config.yaml
n_kv_head: 6
norm: "layernorm"
norm_place: "pre"
init_std_qkv: 0.0212
lr_mult_o: 2.0
lr_head: 0.00525
steps: 9511
Each number is 500 + 40 x the weight over its row's rms, rounded and kept within 0 to 999. Layers, rows and columns count from 0. Numbers have three digits each. The size before them is the row's rms in percent of the matrix's.

# layer 7 MLP up, 2304x576, rms 0.0879, rows 855-950, columns 144-215
100:544510511463502541505511544460509458444387572501512499466496465501491535491474474489556491546517483502454509492506485506492542517447419388471516535448475424446578529557483539514492475512460494496565499490429544492490
105:530549514483495474482483522525477524450528542516462544560538548519550503537486525516495479493487554513527510551492565398411475500494434436540528506499424447479520481421432540531478444454450528484467510544542594500471
100:494495497561484517468490509471548535471490467528451499555454532463473429456516498533496469492400571516499512506495532500484466469479471463528506529488447494491463431487546490509521476553488445437469543542560534456471
093:451472556528473472494472456535525522432563546549469533463455435490536514520559554486536495454480519531401427560517516428504552478469473437515483581519555436481512466491497465493483527510460449487552521490576518456466
102:555467574506468518446455530408490478526489504465466493421584533542534507472537498529525495518470516470519459433528557502409457513570454523496524432485518569514480576494485496509485522510522471495504543489466538512436
100:445591485489416459524509501487497520415533542485472513527522507490480512474459492490485485486441505527473462557526463482411495517482534530502489516500601512500540574497463476591488452479486514504470470493543494462472
105:545432556473453455424518541523497462555478541515518470563501457539493538457500470488460567586478431479537455493464506506537492553473544480501462496476473456476522556551489558535513567459511516486458502515485514430574
097:499423508501484450525501481499510515486491459488548500475524524573529470494465485477539500520542504458488461520524547504536478530470472432425550458528472490499480516490509487471497529533445486509499511485439565438537
099:475506447530509471585525486558488449533495486497470518476520486466505584504428548438502541485503540479436462619485508450476613543478527572493512554477475427461496533485513472469547443367478427488461505492497497492458
100:531526497597437538462523468496514496463559449523482570481475542509532530505458487495567529502458530512515452466501507510497498476562530483472485513481546493461544498578428488539480457482534424449503500570450542471496
101:532466500534523486551475582562479576517470464506442528454498450549450509527577475492522460513510454495505494489498480483492464457506436442502517412527524507479466386581488538490484430539485522487536456500509488584454
100:496517616464517536488522545514472502499448568454432458435502518480426510526477450525486487510551501570512528471446512485472464517426470444535486569494472530544479479487455527545577465553553475363499462482472542488537
102:482533451503470525497508536524505507509506557499460553523457471467485534475494578474537475490529467530469473484555487497510561506518475494582474494451460471506480551469494428520565538477381502574507454464514468470503
108:538497513485548547503498417510581496503532440538445498556477440544551556517458489427553499484511483490567489444545578550511462570553513531529439476419602449479579427471505528522474521480482509454480408520507498462456
115:523448517545498527434547505475516454464434432572503455497495564461516547490455487437450467490458517464514483517501441529549500534490441552547511532505567514553544470541520467533412492495518480509523527448499504471573
102:422473530539500492476519461496579454506535506458498472421473457545456525535426494506531417505482513438471536504532505405513565489490435524480516454438490465441553513567626478479453538515453464579579460475417536527525
092:493525469554532536521521568500455502547459428496537533507516444501493527525479528446534425495471516488509468542421495448514565545507412486499530490516436490503477517486448540494489463505489517534411494515507571508439
099:509559502460493463509450490526443468515480525496448487533495439519489507448536494509474450431522517486476500581503535475596565571509494459470557477535471521493531498448493469564568473541471540454458517458512518461421
113:490573472496501428512506478470479448493559494493571453479567490542493415533454463507466409519507557519527554451461482535513506486535493491453528513503537475436491448440491464463525482379525544440460511490498496449449
098:495569454515411474509507501502511446479497499482497508554542517584449395463483519509549392544441474518456394559509435439574488438491535544496454477546502506494500531489441549486532512487532531505517558520528457487509
091:523481467504524530464561495529502553517505502522535478443574441569475552505483481538451431506468491526516458488406457498499482499549543478512463517555482504421444467458474508526471557495465444546503537392553524461485
097:456536438448532483583529491536486499579457520533546450472517428507510556507475453515553490506477559414526502536478545502491526551462537460543491529450544580466500444544540516476511572508470526500566538507457470510512
112:550494505540457457548522505492447494481516530462471466495441532507566546450422488462549536427462563475503471496489472479523496495497468486578434565544567514514487518500536497524436480446501528399494480561442554572469
095:453522485487526557529548478484525499528485481519456442494505489543531508508451575573528468477434497599519478494476528489436501438499501487461463473515570452471527438498441496527430467476470510507448478465510465536431
102:427494515489491503510475547476526446551524519508492470440530468520479430519415574526510543544476519530489511446537528498524455504509459485406440525524474500504487521450518458507462572468495451562466422495473530499531
104:495505541468476458491532543535492478541423509522514458469470501478526453509516489541471557568583487511498505462514461487451586441592438478447510514460570497458471549531530496426524525544561507462470456499447476511448
103:513485492460472541429507487511531406483471505522553547479524494533560429497565494538459482503496511435434494539516461463549553459546496476523527505524520444471473495521470529432475457437528507529512539528492484544519
106:527478547539563521512508513553533486552464550507453442450453488506529492491553451438580528452544455548421472395503533548480473544463520522587454514454478485443509454494442471497511476441619513467491498500506477419542
097:544469479451477538557493509480515466542502540472504448495440502530539491520479487555525575538502503579468499489497530563516455487515484490466445403489436483505502550521526485445464559559425412446528481461500526498581
109:576447479435539466539493463482457349538519494492501593413502532448502458527491551560496541563495491513490588532510509593551462494475501515494518491530477508477455555527458534493480498367509511414491435493499476504540
101:556582517482496502517446501475511502518544464520510459508514531490567475501532456504566611474514506473556515478552474577513446518469593510526490432497525537458539487498517426492470451520494538523452471504559476570448
103:552568544484514540520552573488521519482503438461480515482529495515454523417490500546520519465517428528482457544469413587522450452471505496479558534454545493458481511476462462526473496484505514512447508486487505539554
093:531472506496511478518460477461475459543432551513487496494472531558526565534483474549498482501493473488457495433560482573456508530521447401420481509542554516576379488481422528492547465494447508521524461558535454516504
096:499469487507479483507509528487528435486588497455438498505540460455462486464504494429455470522478529519504496415590464568548489542539500545538520532541505486530430588457502498494521508504493439476523491425508462449557
100:579472527502490530486445546490484501484499528506549535504487573497399458504510515452553503475498518497453485485497529463473500483471487470497458539534538417546512503532497445457469539498552493473526502481442572470536
105:509461532509540515487553509468492526477478449539518550581484473530541515442496514470520512472471525461457518523445531494536464398556475499525492496504528502516455476456465539477521440516520482523444448497512574499605
104:532485469535489482494546448428472503469521592490483467462548530498541530483440472473502512501514471497464546495440494514438499526539445492480548547518469516546537547465484507477582571486558500565487511504468530450497
097:404461441480507509470483535521575466499473493415486525623491447486540447482414601449502531492483516510431487492545538545503501441498560497450647412443519420507465467504500520488454456474482486578511537445555472556554
098:502431534476554487543473536453477499441525580424521534528513450525462506478510473499503477477483622438500509472549508563552474487540434486463485486482477509495478494528467444537480499505499541429456458465506476451526
090:545526467515490446496465467518578483475512512559489574489535454506567462517517475458420430565536489461483525443484449507464463487531465511509552535513431456492485493497525544570499492491462485469571512508488545501556
103:600542542503480451538478440542502512464505479487480484479527496513551488516472496554488503481532424475535512416526493480507460510505536528443488486506421548500495536523507454528556542532493473525472494477470499490532
103:489467525489432488508465413520477557484516608526514565571528458534446499486491458516496453445547497416502528422470570463448539554522524547431448469541463523529548504519481559512477509458520476528454552489462474547529
107:488517548510536505565511507473423486420539489561522513453531511433553466560483517545595490509484573589527521509500537509406550504504503546566489456496515534490502466464441421475482466513523526510507506492523454501514
094:590405508422481479477424506389521527439514423516538517545538529480443599539526614552470519472488514469455529497514525510507493526546530527482477482541512489458497451485516481599493550434521511462428446472432464554496
096:461486480448535550588481541486472482491512480480476513520541559508470554442487434519474527483477493528461401441536502559554490534484524509482471488485454503463491506478400415520485497530439468507485538507485570490546
096:460499546543466464547510449483528474473490544493466451555518456507547477478465541492458483416521512496456516423478491494457508504456524507513448525484481450463491468472517470517493467491484532529544570505505543514526
099:427544450537482553448525505452513569455536524512562482481504517591482414544499484458553473576478548470530549566472447506522525506492473518495475467412469477447438530540513524473482428457503465482524494544455499514495
104:496491458526455537446491492445589422503477499488495514500511551498441516487472470559494501518497460551472483512509507529467450393467463482451492462493588537483526521494495550549491449555510581573469488499516557492471
105:526516556551459477501502441471393543454525509474504528534472501512501509489471413469530562499495479539518520511497455491495410524461480613463440482474523468490470559487428539525570433521581456520510552503512566491487
098:537552533510480502485477511511501414411490477457483479494544499552495475490465498547462511487524476460432480513470560427538518513403546577536564487431547458534485497489460506514412549458590460524505523482521506553472
096:483528501421525514527572480438467487505451566487545548501468424487559494490475479469508479497425500493501530517531480494478504457575502501484506487493466498499470522538507507444523509471465464446490584524567521477566
096:492496447476575532489552474430431540525504429485526464459486451545557512525505578482519516553500531512458511519493490487499483493490553491553540513493516584516495462576521594516478538530510483544525511466481503554475
097:541440498471460456534507498495394490635531510526505482473454498528552501496471506492493546500467498459502477465519505515523492547479513453428483521490510542552446536546509475518540509498475500487498446520555539545508
097:454503468435517483515508513504454542496439512540518501438557502426512567498503488541515555464503552507434514446529546521430523439463495461411473493492521503514564575461457584498475527475443453474555474483514484526505
100:491498475493549527520512427478583512480540470389435534441484517494548523514512415524540527513518539508559512438477521468428549555480521510529495519494444466528470501489504502463527481510526462464497535471483501524520
104:505489485484473463461517574580488506528546534515495519464596525517538562477501464587485499435488480548470493471413583557532463546529491457526464495481485546536432510511547518495537510403489499505511597496490475544535
100:426473473542456434501556535539553526512542506548472413552540472464468479467504529533506526461449544510515526479480584537493471413590468538563467536449521530524462527467548461534451516534516495496505515458496448439475
097:500484482470528513568505535456572538532530484544441496502456480549478439548499439485518562484567614474523473412459487533540469477494552557499497525500452486361448481425536466573484527550512493534561458513538482496515
106:546505530507448542507560436497531502463536480431523506490553493513505501490591479474544487497515535471474504561460444543498484459479423537465514485432474459460522495472448554502450590515508407497487477482542528473584
100:538539497429496537453496503539506529533525522477515487526435464556519510433518513581497475527542497535600409489480524477520466528489508486486487475534514509465601492524497455504510497502463437485489493506494560532471
106:498497532476480567482441448461499525508494467537464494439466506511508502479447545461553528421504451485560500519515480535518474464527460467453483480543520481560498522495472553471481489468512514576484474553431511546545
096:508489531523388457531525412478522474491538475418384443557497504444485434503528583462433512471504534542511522497541517556501509486553473483394496560591528440543514512521492515477504496500490557558564478530530498500473
103:572556469471462475472495498473491553468459488562462445599518521522513499530534513556511497539448433482536513495516457536504511490596548499512466444466501491458485542523576492545449492559468485497512485471553481557514
093:507498507566474535547469480529425421505503514502489547521451524443481494480474511549469565499459606525548520507489468433528497472501547409408561581462505548495505511519444432461493465511444546522527511526519447433571
099:415537498522549536491457579506493443541509492479462629502472474553452537485454494444503474444535579444485483520431503551539537575524538425549492533448447473497443485509451460513463534476475440549525457505564511507531
097:486496540499496523485436533404377575453542498517499513523507446508601505452561513508456534543469546547494488444563519493436485506483498493377503557527515503491418560518493478557491439486504423456515454422527561478498
096:561469476478502441465483488507416515522559436489528543563567531463498440472483522523471542448479428481456497485473430574569507502501527501506458558494445555489560575452472461498459445473531579563510538477494524531529
102:528533483518450553538545439480527513454466482558501516434518559546462500537482477515439440516490461550482522475523494531506513511468426530457472474531491464551436446471546514463506601510391504405537546518498461520451
094:512533558463499526558479495458575507446486555503492485520462459522463502475492415473512493543541498480511508548501526538486467446521487501470529551556367569491517506481460427495489507492475526489518496491460581513451
098:535498446515523498552469483468449507453456511507494494517477521521490533459480493494439570542505487532477456535483473483479504449498515482471504520543431510589502494547490475490529460508480503482468529460554407474491
100:542532458429519495545507494480543499486537521395482434486499592494513502511481523481517514517505518538532518464500544488504451547544469524560475538483462528480496536442524491465489485516470535572526488477460461469496
100:512485532502456480472536489515578511458562552568428481526499487492494484551524499491468511523543534439585538513567498473518504549469519475533432521532474515473542535502547562495426460479517516514523497500485500523496
093:522417406557471541446481464524521617493445512475532488514555494565534517512456528564492443550518497543518451523500496460513506471493478501499559517504534543484499462604489413516502581509518508500475525542574476608477
101:475508541490440490512426482497416492434481431442529445608489483536462515498534501473531437509507484565543437428534544493466445493428542518492505481534478388502581470533499528495523513449562497510429457450479567476532
106:503516551460490446542471507446517525519486595459407476475535559465493494493512556423472518484442507471429391528576523488394442514515487521506547453523470475497441515503416548505493532518410494432516482529504531481449
098:427513440439500478500498496536479455449550403457461481537558460507483547590499536527458480494452495502425528510479477471478571513535547473521477430480475491461425474513467498450483491476498515453555502592493542476481
098:418416585530423472484542528480474482516441421423474484559498432477536483497477475498561438559539573485442505511551583493572530472526420519537554457516484455525514483547533577535477486532579548548476509509507525496535
100:456529498538465512466508495534462501458474490460538484455466559447523542511565488533534488573534494459495482586521544421461487515537585472547492535468498443487467528495532539424573468483456536482625525516453562424524
099:473518443436611531537576508506556481475548527521391445436568589536517449498485525560552471522459464492414503470460512506574498519554522434522452428473465494487482514470504499454546480482505551475431511514437497481492
102:536575553502491444482487507445491490495495465609533482477537549559501509515514508507468559499523543517487516530565544503515585498512510409524518434479544469479466494483576575581476527467516498523527527509493537469520
095:500447498576471489553542452542483477458530471455494460556500527529505438490461496473504499486542517546523501487520466462446484529549514465429491454482559510546469548469440545565466511546492484509547503479510426496492
101:503538510476484393454461512434502479533499542549523490551478495528496505492403474445490526559509540510568456451491493534489509467397491522434554451475547456455477508465465527523502540506461507536555558468493508576557
094:546460500482532491608501513478495445489511519519457532555565521455500436499520531507385517552492564543481484433528442502479575408484565468444509495462467544533519568511472486454479538505510453507557568546527484485443
102:583523457518510500501489487455497462495462469487532475529439503419510546472475498499520533493467483499473444529477502577572523610486490519502484474532495450480502507482412472525533405497542511471562483553421567445495
094:544472548431581515535464535474505482466487506497479471564514535503548525540527533487503499526534486499494460366505565548489487498496498480512507540506551497552542477440473450464515547477436650454542500493479527489525
099:553455514523439462550434485494495535472497445543522500495475453566514494502536515432501462470550529526446508534529464524467513535480516600442426534508433501548578535500520536510472553477507462532575585495464478567530
094:494519429508461487493466534467481438525432527475593521452479500540526518445553475542521472560507559541452519452476518515485538539416571501526501439463344489536434474463562465508458514525495521509531527438480503590464
092:579487529536485489468537559424529533494477493554402561444519510485508480507446452427514447500510528503521478492465544509532524534472483469470523486451501520492521429536514434516448469504531493510549530447501544570506
102:526460480444462521507435483485506547487452512502491532429574414441519489514425448530452438509518493443401536511502443505487501562439527491502573548496494555487495544524461493485523484503581512445475436496499488448439
093:503502412478494537551443485508388504519442506546445536483480414549498560548474525582505502557479425482524525504489515490524515492495456482540490549427511529447489452475477470480527467590426445416503484415470572458542
100:541461510510558505510502506509509500504510529443492512546381547432482543453448501536451539554454486565540492507549494549495515464509468484530478530509556523511539430394497478473503455497496460489444478490451458496461
096:473536508546509517527486545504564564444483550500491528474587603492489419491532464525533516498522497502513544498407515500512486495573514473551459531560497505445478536461468520471537567522587453514490496459463478562519
101:541553490502511494503501536487512556504556555491521526514517478509513456520497547501523618437544572516467529446460480492493477507544468461520573411447489472539523476540497519540476527488475478489504500463520543463556
098:514615513511456472528428510484448481488474401500545529508522457447497475502481510519510542528541541486503520428465449480485475517502568502514489552498471505540495453581414522449546479473496516536488484504422527514535
099:520546565549504425497519517498551454467480470496437423404529550485505523475473581494521488462405484525496495544520511460553578578513512425498503444564499569542548552500537523512516483471563465533573505433541510560477
099:453520573498541525527493427472535561414541505501496527479485574500566482450490549460454517557484496492457480538448393510540506480472498497486535561462435487473494410523511545470473478428478599488471546479474450559466
# layer 7 MLP down (transposed), 2304x576, rms 0.0443, rows 855-950, columns 144-215
100:524425501511498506571500479518542522519543512439471554554440440461551507522500543501511521535530487461521467533503578509554462485502502481458502457503482536519532464498494479486488477559441472508504488504512511491494
109:584521560510527517512453452460463451496479525497426517484547538524530477566598486542436471463552513498483537492525525501521414473476477554538470527480474498464530503453434497537471507539475546471446469450540482448489
096:510480479545536551576495571497531473493451501496501500499509457451501483459518483581538527487448532497444478521536457544487590585499454455483528449531468510471522547509445516539486497467487445464587488526457506485550
095:500440537482510537401493494515430503542497399467480572540453522503484486586467556512557503483565512527494479437501540526517492523535495498526455545488525467484480553522536490465569447526470528555465464507543487510442
104:537462457443494524508469531553524509515534478475596557491494450481476567520562521515426533471494423481509476530484533514512527465528444544554547516489519468575478510591479462461524559533426519550497505554460501477544
104:556464512529459487488540494577483500429564492504416490417532503494520447498448505585511502452527560482478519500481505583538464499505451556557478457542502503514450523448509470496505513463402487472506447480522473451518
104:511520509485459565459543451587494481437499518546538535535569454494478506494527443406567475472522576512488486484436511484537538469511533512459435482505485533572583497514452493465499508561509578545471482563541484490417
099:498506487490577457446448483528470524456502518570575582523502535513514474439442528525515512474472505506489484502485486560469506444540512447474428552537564451417556498592458555489506562436429533573512482483490484539444
098:482440497474525465478476489479566503521444454528460475459474475484541477467468514522567513454554511492488569484456482550526594458471529565519500479492426441520531462603506453528500563492428495497508494558477547471492
099:459490539495509514499419490507513569457473596575493552453478447510544509495546501514504489458460473492451516501538426444557483463509439493516493525447481422515474478566529463516446491503524450519516530513455555430590
101:530510546499539490452477490425508478494479564474515510492584473594470542518527572433486541515439424588504454537525546514425564462494482443535402578470482549477432516463521537501493536482514510551453483491484534457506
101:487492530460469509532486453457472546550479541471462498482498577517546506467520505531511494476553513461446525481502523460427497458542527442448487499465454431488541471540578410442429485519518479499499548492499500506476
104:427515502538461489573485547506529492442503537493489466399535526510558437463534554521493475479489523466447483526457471521499472475468523509534510488488420450544496467511474539485456544529534489503534446447525556427472
108:472493464465488494475535480507599488454463443519518532478566444477512452454500491428517470552500491525534538469501494542451476472513504479548513447461523548462439484497467534443521533509512515504508468433526599544449
114:472468437483524503458440526526532529520509490476533479480506447535491507524496538421484483529474472422491488525497468432402494548488478551551568506473514480537448484556459532512480458498508490437525498493567464454477
098:561489441583458500512460566497513521455500529486528484556526483480513505440473406575476520491495521508536481552484549476462462566502429523463480485539505511549448573501455439441516482571528509494498451513483445503500
093:561500477452484476481542445463495433440464527508530520520483554564502522474515500536534493541534576516610451494528515562515471473432535475520457515553497509523486485488518555550575501485433464491490469451533511552518
092:431534395519478574479507508484474454479518491531523476500459535487537567497521556490526502467506490461503507453515505500473498503415499477509534490523514450488481441508522471501451536519522516555451502524541509517425
115:479605564617419521566612485429496509542511479499440510516508401579509520527540574571528504513513489501489495405517523524474505496520535542490473520528537510531550536478541485471507520560393545536495475544498507478444
104:495453491452513533411452480518453463519508512520421548465515509535572511456515412498462520454492538508451442483501524481494539521485538520414465484423500501487575385530499509526509492489524543557468485498550599464488
095:492491481523516465394493504482496432538450480517501536534524460484447466478413512518481463415486558528448515543543457534470524547478529473565428541531563517541573515499488502489504474402501445469450554523535455516474
093:511465574557496515500469507430466463505530471502526512566462542481483514438534490481500545500465456528435425503578504485509464615519483439461504446488481596464459532529502521483481529464474470549538517446550503594527
115:495575521408500507500495488553426553496534463459418471498469550529458518518482531544558430482485440441492455533549485486534542471438477560548543516555526493500472465572547508564481542514501512484503502556543496449560
096:581426466571491507487546516514534487526574494557527514517484517479506509480522498516586542458539511484475463467446521558536488522495469543502496506488535431485508538572465490506516522501547502579512555472543469537454
103:471522501566556494452508483521570538550475503498420441553588438549562538526500481495586480472457538510507496457513501570418479494499499448527536554451512526539474454490478490526461534493418519577443403423480511558489
108:509493484511489402499466571425491441489477523496502546522535535553554501546461563526526495484599529527462494504427455399476487500478530493490523525519433434532509531474560550538464454487482488593518501559518489541524
103:523535508477467517476467490503500449481518434459479415420517493495490547466497531406522512421519435412508489480504489512480438560498574460482543502414447560488548421526435487528502515473475501477487484480467538541463
103:589535548459555453479530488552574561467507474497486470470510532453491467540442504488536451510496556509519505485432532438465477447520442486428473484511520519537502463469489540489526519473550543493460516552478521489447
095:505480456481559537497541483543533480497511479526542478483502531461579472510490504480525512444471513493510468497453454543500445502479472463482487497486474574523519508547515545432457481498469517487568483480499461417541
111:428430532492540485494520441463447457557514474522478523525523500494548510476471528557453463519504527440509524505529530505477455476554497448535549493464499519429471548518526510509485447572430461461495496449438503475493
094:489455459506487437431562570543456500560471479570455548499483481466487519490433505539462478485530517486512526518474482508533523564523508506479446471494511491561493463517557505455483496470513439485488437510520605489556
102:427517555500478504508494579581584461462523534532437463519566553519472453539438498540430525429487487469506517531514508525446580478547513544463498503492608583532493510445567465424533541545478427465442520490516469576511
084:540443492459513565519501493558586485519467498581459533444507473469468525545414403493509543527435455482453453545398460429566574503583526517529510535442519516503526542475544460492444523532452471518479547472455499477471
098:519533460540498487468533496563500508486518470520541544495487593602547480544561431541525532466544465497466459422608524481506584518454460540491499518472581547517490517611553488505503535497494508544503510434524421485546
099:413456516483486516519533493484566458527450455481433458511524489469516539481492462435555422542478517493605507502526541539510417560486596421484571505492498472449547573405555530515556418481512425549545484521481479476509
106:577521530482472536530449568548567525581500466493555473510435573479434541538459475567524532520462509477455504493524539555528505523488513490521559540488477565491563440553532457531509558539551396543516507541520525527408
108:542531517539441523576497525535450562439499508515536512478493492472515494492502437476539488500445431498496449536446512500529481525463427522563508501493488474485586472558463575547522465512529560543507440442474518473550
099:540472519509440452506479542578506546514523512459485560497518476447510499521504510501453531560506556558401496428508471570555504449463515603461441517537464489518432555537450578506547494536550458452482523400448551483497
096:486463430483446510547478554489534502487500524458479502534430448534453521482446551490484467539532410578521515528528504506521490475479543438557497597486496491537481445436549479452503501472589465519547448475490494552493
092:513485618508547491447532428459547473459473480538522454523526508511422508501510544454488510469478428522467442524537486466499492499506475501515542513551485488504512483394508446470432521526511603525493490448507449576467
096:514500475555543470502606539595479460486553526497503519458481434508470493505509470521480488500487495511422516533430463501502520512526446520478491531528573576441444454398515439503544460497481519531497505555503472483560
103:469518577555567458453497521473470468435535549473416448448509454520465490520501560499559537529467505539545491461487505516522456423528468500488527487463493528559467444395547530428562527501397539480535560541468496511547
103:523491500506509463579528502452466519574420543389541499551499495541525529525423518430511377515499449475461516488494576451579534505509527563568495523531539533510503499527441479446463388555441490510530524533525502539443
093:491550428559561491498544510557490453518533516486556469491476499509462473519490492511425501474552537571524539515507492574485520493451495464547502508559466488491467470519524503439418449542482505512468545572549561527507
096:497491428485463511523527525498575465417501549469581490478483414480473433477509477527512515569500499543378583513531511465471484467427493511502574478575447429569526494567535506483501493485539505463551519494457416535489
103:468550510545565403488439540544527428504473449446487486508500534521490495520537454499523436505482516448558463538553557511478493545456480567535493518582437564463491494484519435505482546516493430462484507589550511512438
097:460460515508468501484482550506535508452449432472511481576433478414512500500534528516464528477469458520525488592500509519418492465468437460538487450530557567523462505468522524514482563498488505461510535496482408506407
105:443571447537469538461536502551453585526547534545538462475506449476480516471516478486483423500538500507465566536469498542513470545476511504385551473499427435461546543472460494481469419476530496442497494566507493511509
111:483468478607481513473504417477541512566520527464441456477459506445568565523455551557467457482473579477510547573469481438553488515531402468526540521469412524422507503469506508490576429532535484414509487480431479525534
092:502546493491546509516491479460575522525517565531528508490531506488457531421522438559509504463537470559554440532457490492535533537537495510447515476476542525526511483500527460476483466505455540454464516523432447498562
099:386484567471502535515429524468491496489538491487582500417537574435494490482491502491518497549506490494510556551512462527517479523476508556470543536443480494475528434552571571481495477510471499477538452492479528547529
104:500418451486513539533475430513489508479460509572429549488471512526398485455491508482501501513426446571509490484581503510526509432478492549588522510418530525584424576485455490450527497437509505400471426495516517423567
101:554559540522507516554392497484470543448489564527458506510463477501468524588523521496408520452549523539551459495538474514466495516502412458462521464480485538425493481476510464513501542473511469510575449451511491477512
093:502424470475453527484476501479481514503619558522452423491477564458491500596491530537574464452438506438504474502472527504413519473459450571447515469449532524440454537464542498475449469455470515454494537515427551531503
098:501440508464451505533452494515501494541505510523547461477454451430453483527498514535500612572489478443484576465494554459548508570561517419429415450455523536504523458548480478559571500503475482558547468543523497466543
101:451481558543509452564495490550465442536517477475522495553561531514514454486492477542518373538392547432601474483562511515533503502498467558493458451464481382526541464514493399516504524519527474518469555615532514462521
096:471537514512416429563505548505519515469435496513590498474462544476463552541587572502503574459444450480473478591477478463449539554610526583487462536544523485535563563492580491462461519510470493494556552577512531521425
100:473521503491456559498508563517535542464460475468445503460458471543492432533500511500458507460540493505524499478467467572533482519513474514538493479484478471450485523550519535476450478488560486588501498511567518457495
109:514532510593520512461635493519521561537478523485494451504499544498454537483496437531574507541474525476494461558434568504488557394478435482489567562533493466454448499463457542461494520440502507536456546500567551494514
098:521533517517519494501451557553446513549526475494457633479471465486421510525430556551468471531468453488452530441529491485486486507438465479466531510503568506535452451501493474494491496491494498480422499596499504466565
103:461510564516516481556487572500518500586537581534519526473565506542438442503461527577574526573414525558547529457507408503442485457523543551495466481563545545514491441488567455464451541429513467488503469504517473446442
095:520519503452433471460474433526509441432444478469546541497457472558463477522461507464483537455456529479457537510506490499497422564518478512478474466535463496467481489486553520553468496442535522441486517480514531536507
100:507564524421505536504511544512450581428504544550579479524466470467448522493504468433560376528479481442479457529540481477459458531462463588409546460471542496474507549496538479524437444531555512559515495518497513507516
095:505489535483481500480493471486553504456490422515548467515482498508513529511542497511523421526550515517496527481473546500544510516523523474549438421508501476510480465492535534531530531541534453490494478514558549533583
106:516572484527540504501486494572516508533560563417543512456548439532433485458510515479556453518536481429569517493503478477466497480489462433485518487480503459482485543542516518468502523541452499400457504525545500603520
100:511464456472546504485451494518446523479508463532563430503496500483514515528513420481518516518524527465507521391516514486499451546482536492474481557416519498521547560436468562535489565502494583481500387450544455465495
095:475506472535541455465495515523521430513462566497564498429491568530515508539419497568454542525458504542467543549565586450543518504464517531541498529461483483475540501452451494568489491468530476495535546507519512501466
097:547526564447471547539484550430513546478480580557544487500479499520448490585500475460499460474459542455486521485532552526507499490435554485508575498492509473500478441498522529496480471468437484475552491495459497516554
092:449399507491500445535497496541430479532534489481563491537431446565477501567489519483492495512512570492516506496517494462508491547447461556437426458538507522523462552436520513526500539560501580525443528566563466512549
096:462483416538504425568558503469451495567528496536474517445456487530473470594551573493452498523505489463552496528431527510532490505413506471543540461477460541528516508429486461435539514420565504504492495558563531467513
099:558497514478519498513477494550518507465516490485554572506523501520489504558457527522468518507456536455510457437605475472529438449409483518450503515460467442513459487502544495477457523483460436486498535426518491559474
102:605442516502558477523494492502483470508469613565552506482540464497500495482554460497428480471508492543463483586507526481534502469608500534555485562446524474469493505524476491459433498505483464535520534523507504525464
086:523512476494531540464402475435519551471478535548508487480480488504502480454512474438509517522553446411581441519584508518462538462442497471480524506526475493468480523493437466553571461477557525464521510438488488517485
101:482474460531538578441523508468512510505528498510479499528465535457539530489515495437480534492491558562476504481476427583516509512491578486414500505449497498496477579580447467563530479408570490427437526505495542381505
104:526497490476545560514449445508500505480525583489513488519444438470428445481498487478457462489489485555564513548557515477512457470534520486485498534451462479521518499575577545519467431470530530545508450486531478432505
099:493508452513499535530515562469567422531469465435483512499480518482600485519522523511459558475527514498475462529524514499462474526532466472510469553475464513471559522501511483490523550546516519539442446540573511494555
097:459451548483433465514451491470494468489589557457551427461492498507464407517458487479515536482462466512509486491481480430496487472456489469447509486461557487502428490455522498518452484548586547458540539540622523458544
105:547403541564486470496497499524489468575408535472528507484463488540529502515582495501533497533491532486505582517518472513508475453486542540508517585484487520450511520518530487494472520573507455459468432447518498532518
097:545461523572510459508419526576537501420523510490522559498511445481450527512443439497517520437482455492530575572514520467487555495472552474487448530460550462435524576466394485521500491501541505492471473424496523513495
106:485536505534536511495536481456497503451454495572562528509503472477527522594508527479477534525529525497497497492519470532466515526497338456506447516550557485437527500453487564512562485531544492471438500476471524476575
096:539459580557454505492531518499434536574496579498534556545519500486525477528486507510472481500456511557473449496555474499574498451521506524471487476496482505495581513494503487521537479451529579431511550504503442476448
098:526531546416464529452434489538560467599519498406469482521542511556495552562500540462481522510413487469551479532463483509512507486496532537465506476451516462488536530500492522474534494511503502398517501476464545511507
097:437520517530504477491472438489509486497565484423499494457552457507540466469455558479505546472481520517502584432531496531601500514488471481574488504538481518517531510490452544540461563507494501501481515533529544522619
103:526501515528555523470505503506459479509528446512611533464489402555477508510448545464605522485460461550492489480445414557486487476428540583513493481447553472449465567525497517525496537519571567493437520486492530474453
092:514501490399488511513544521524535542459472564504530571512452542501431455503468427475433465439490461467573558578454500430513515516503438461523522534555563408536494470470546465488475513528497486530478537551534501471473
099:524585494536536459556567529536496503544462559509549562469536497508485524479491507543501493504505526479491483501328501507564491451519495435497520522474615526570456470515539402440508473570477466463520537497474551522480
093:518483510509392499472526529439472537483536492465506562496502490477464447559508476442465437510517499501478518435557463456455444548474436500456521514566485471524577565517473494494445467490571467461468455474484436550487
093:503465486551560518491490502512505514520543449455477540565472424562534526460590483549465540486545448501475549486547558432448503497529427534494517471512519469460526471480593498479431554473457593516498466490483423499481
101:502432501531445547469574502508530468471505518495581554465470571508506411506487535589598508514538466541480530419464500507529503480509527528517561541470587473561538550577530496580551437486459516487463505482443561525520
091:523548534515494511493490479480435573548489533498513452396460504519497611504481632432450476437553485575533455412546491564502495442461516494476557487534476466520484573531538527577489541504479496464501497450512449473554
098:537509571491546491480465452570452496433483569534506548518469472507477486484489469451510523453465467530429514470534498446472451564585486539522437498482511456480533502556411464476523536455543428491497403446512483515465
092:521495501548540470454473458531506490496446446535494471481456455591413458457507496503542490454458422459489447526446532535537575533527489498510486523503488473535495520525545508464496512411529439515463476498494463520497
099:472490576511510492531522477481447508528575496570468483517546514501499470587525479544503444457470491490480492481538456490509523484480547554500546466490489478430502526517466448520542479557521472584514525512518439484522
102:523477567514539523533494499503546478577577543474447478465508527472526498526430529497564514559473541546524572457480520524465498496519452524511494492475520456563552600502496476469532536453535514507562503443494501513483
101:517438478448412461446562509472470472539491447502564498453531475496586492491522491506456491424472551527486432460535570513434484521525535573472573550537516495508507470491505467516463476563464566525547489437465553508500
104:477561501474494473490507518501576455531465521509460539482540491417501528537477440523522561518432491440484537487513427480486495494492516458404544498613495503543539480502510502469504454545483513521511517529548473493522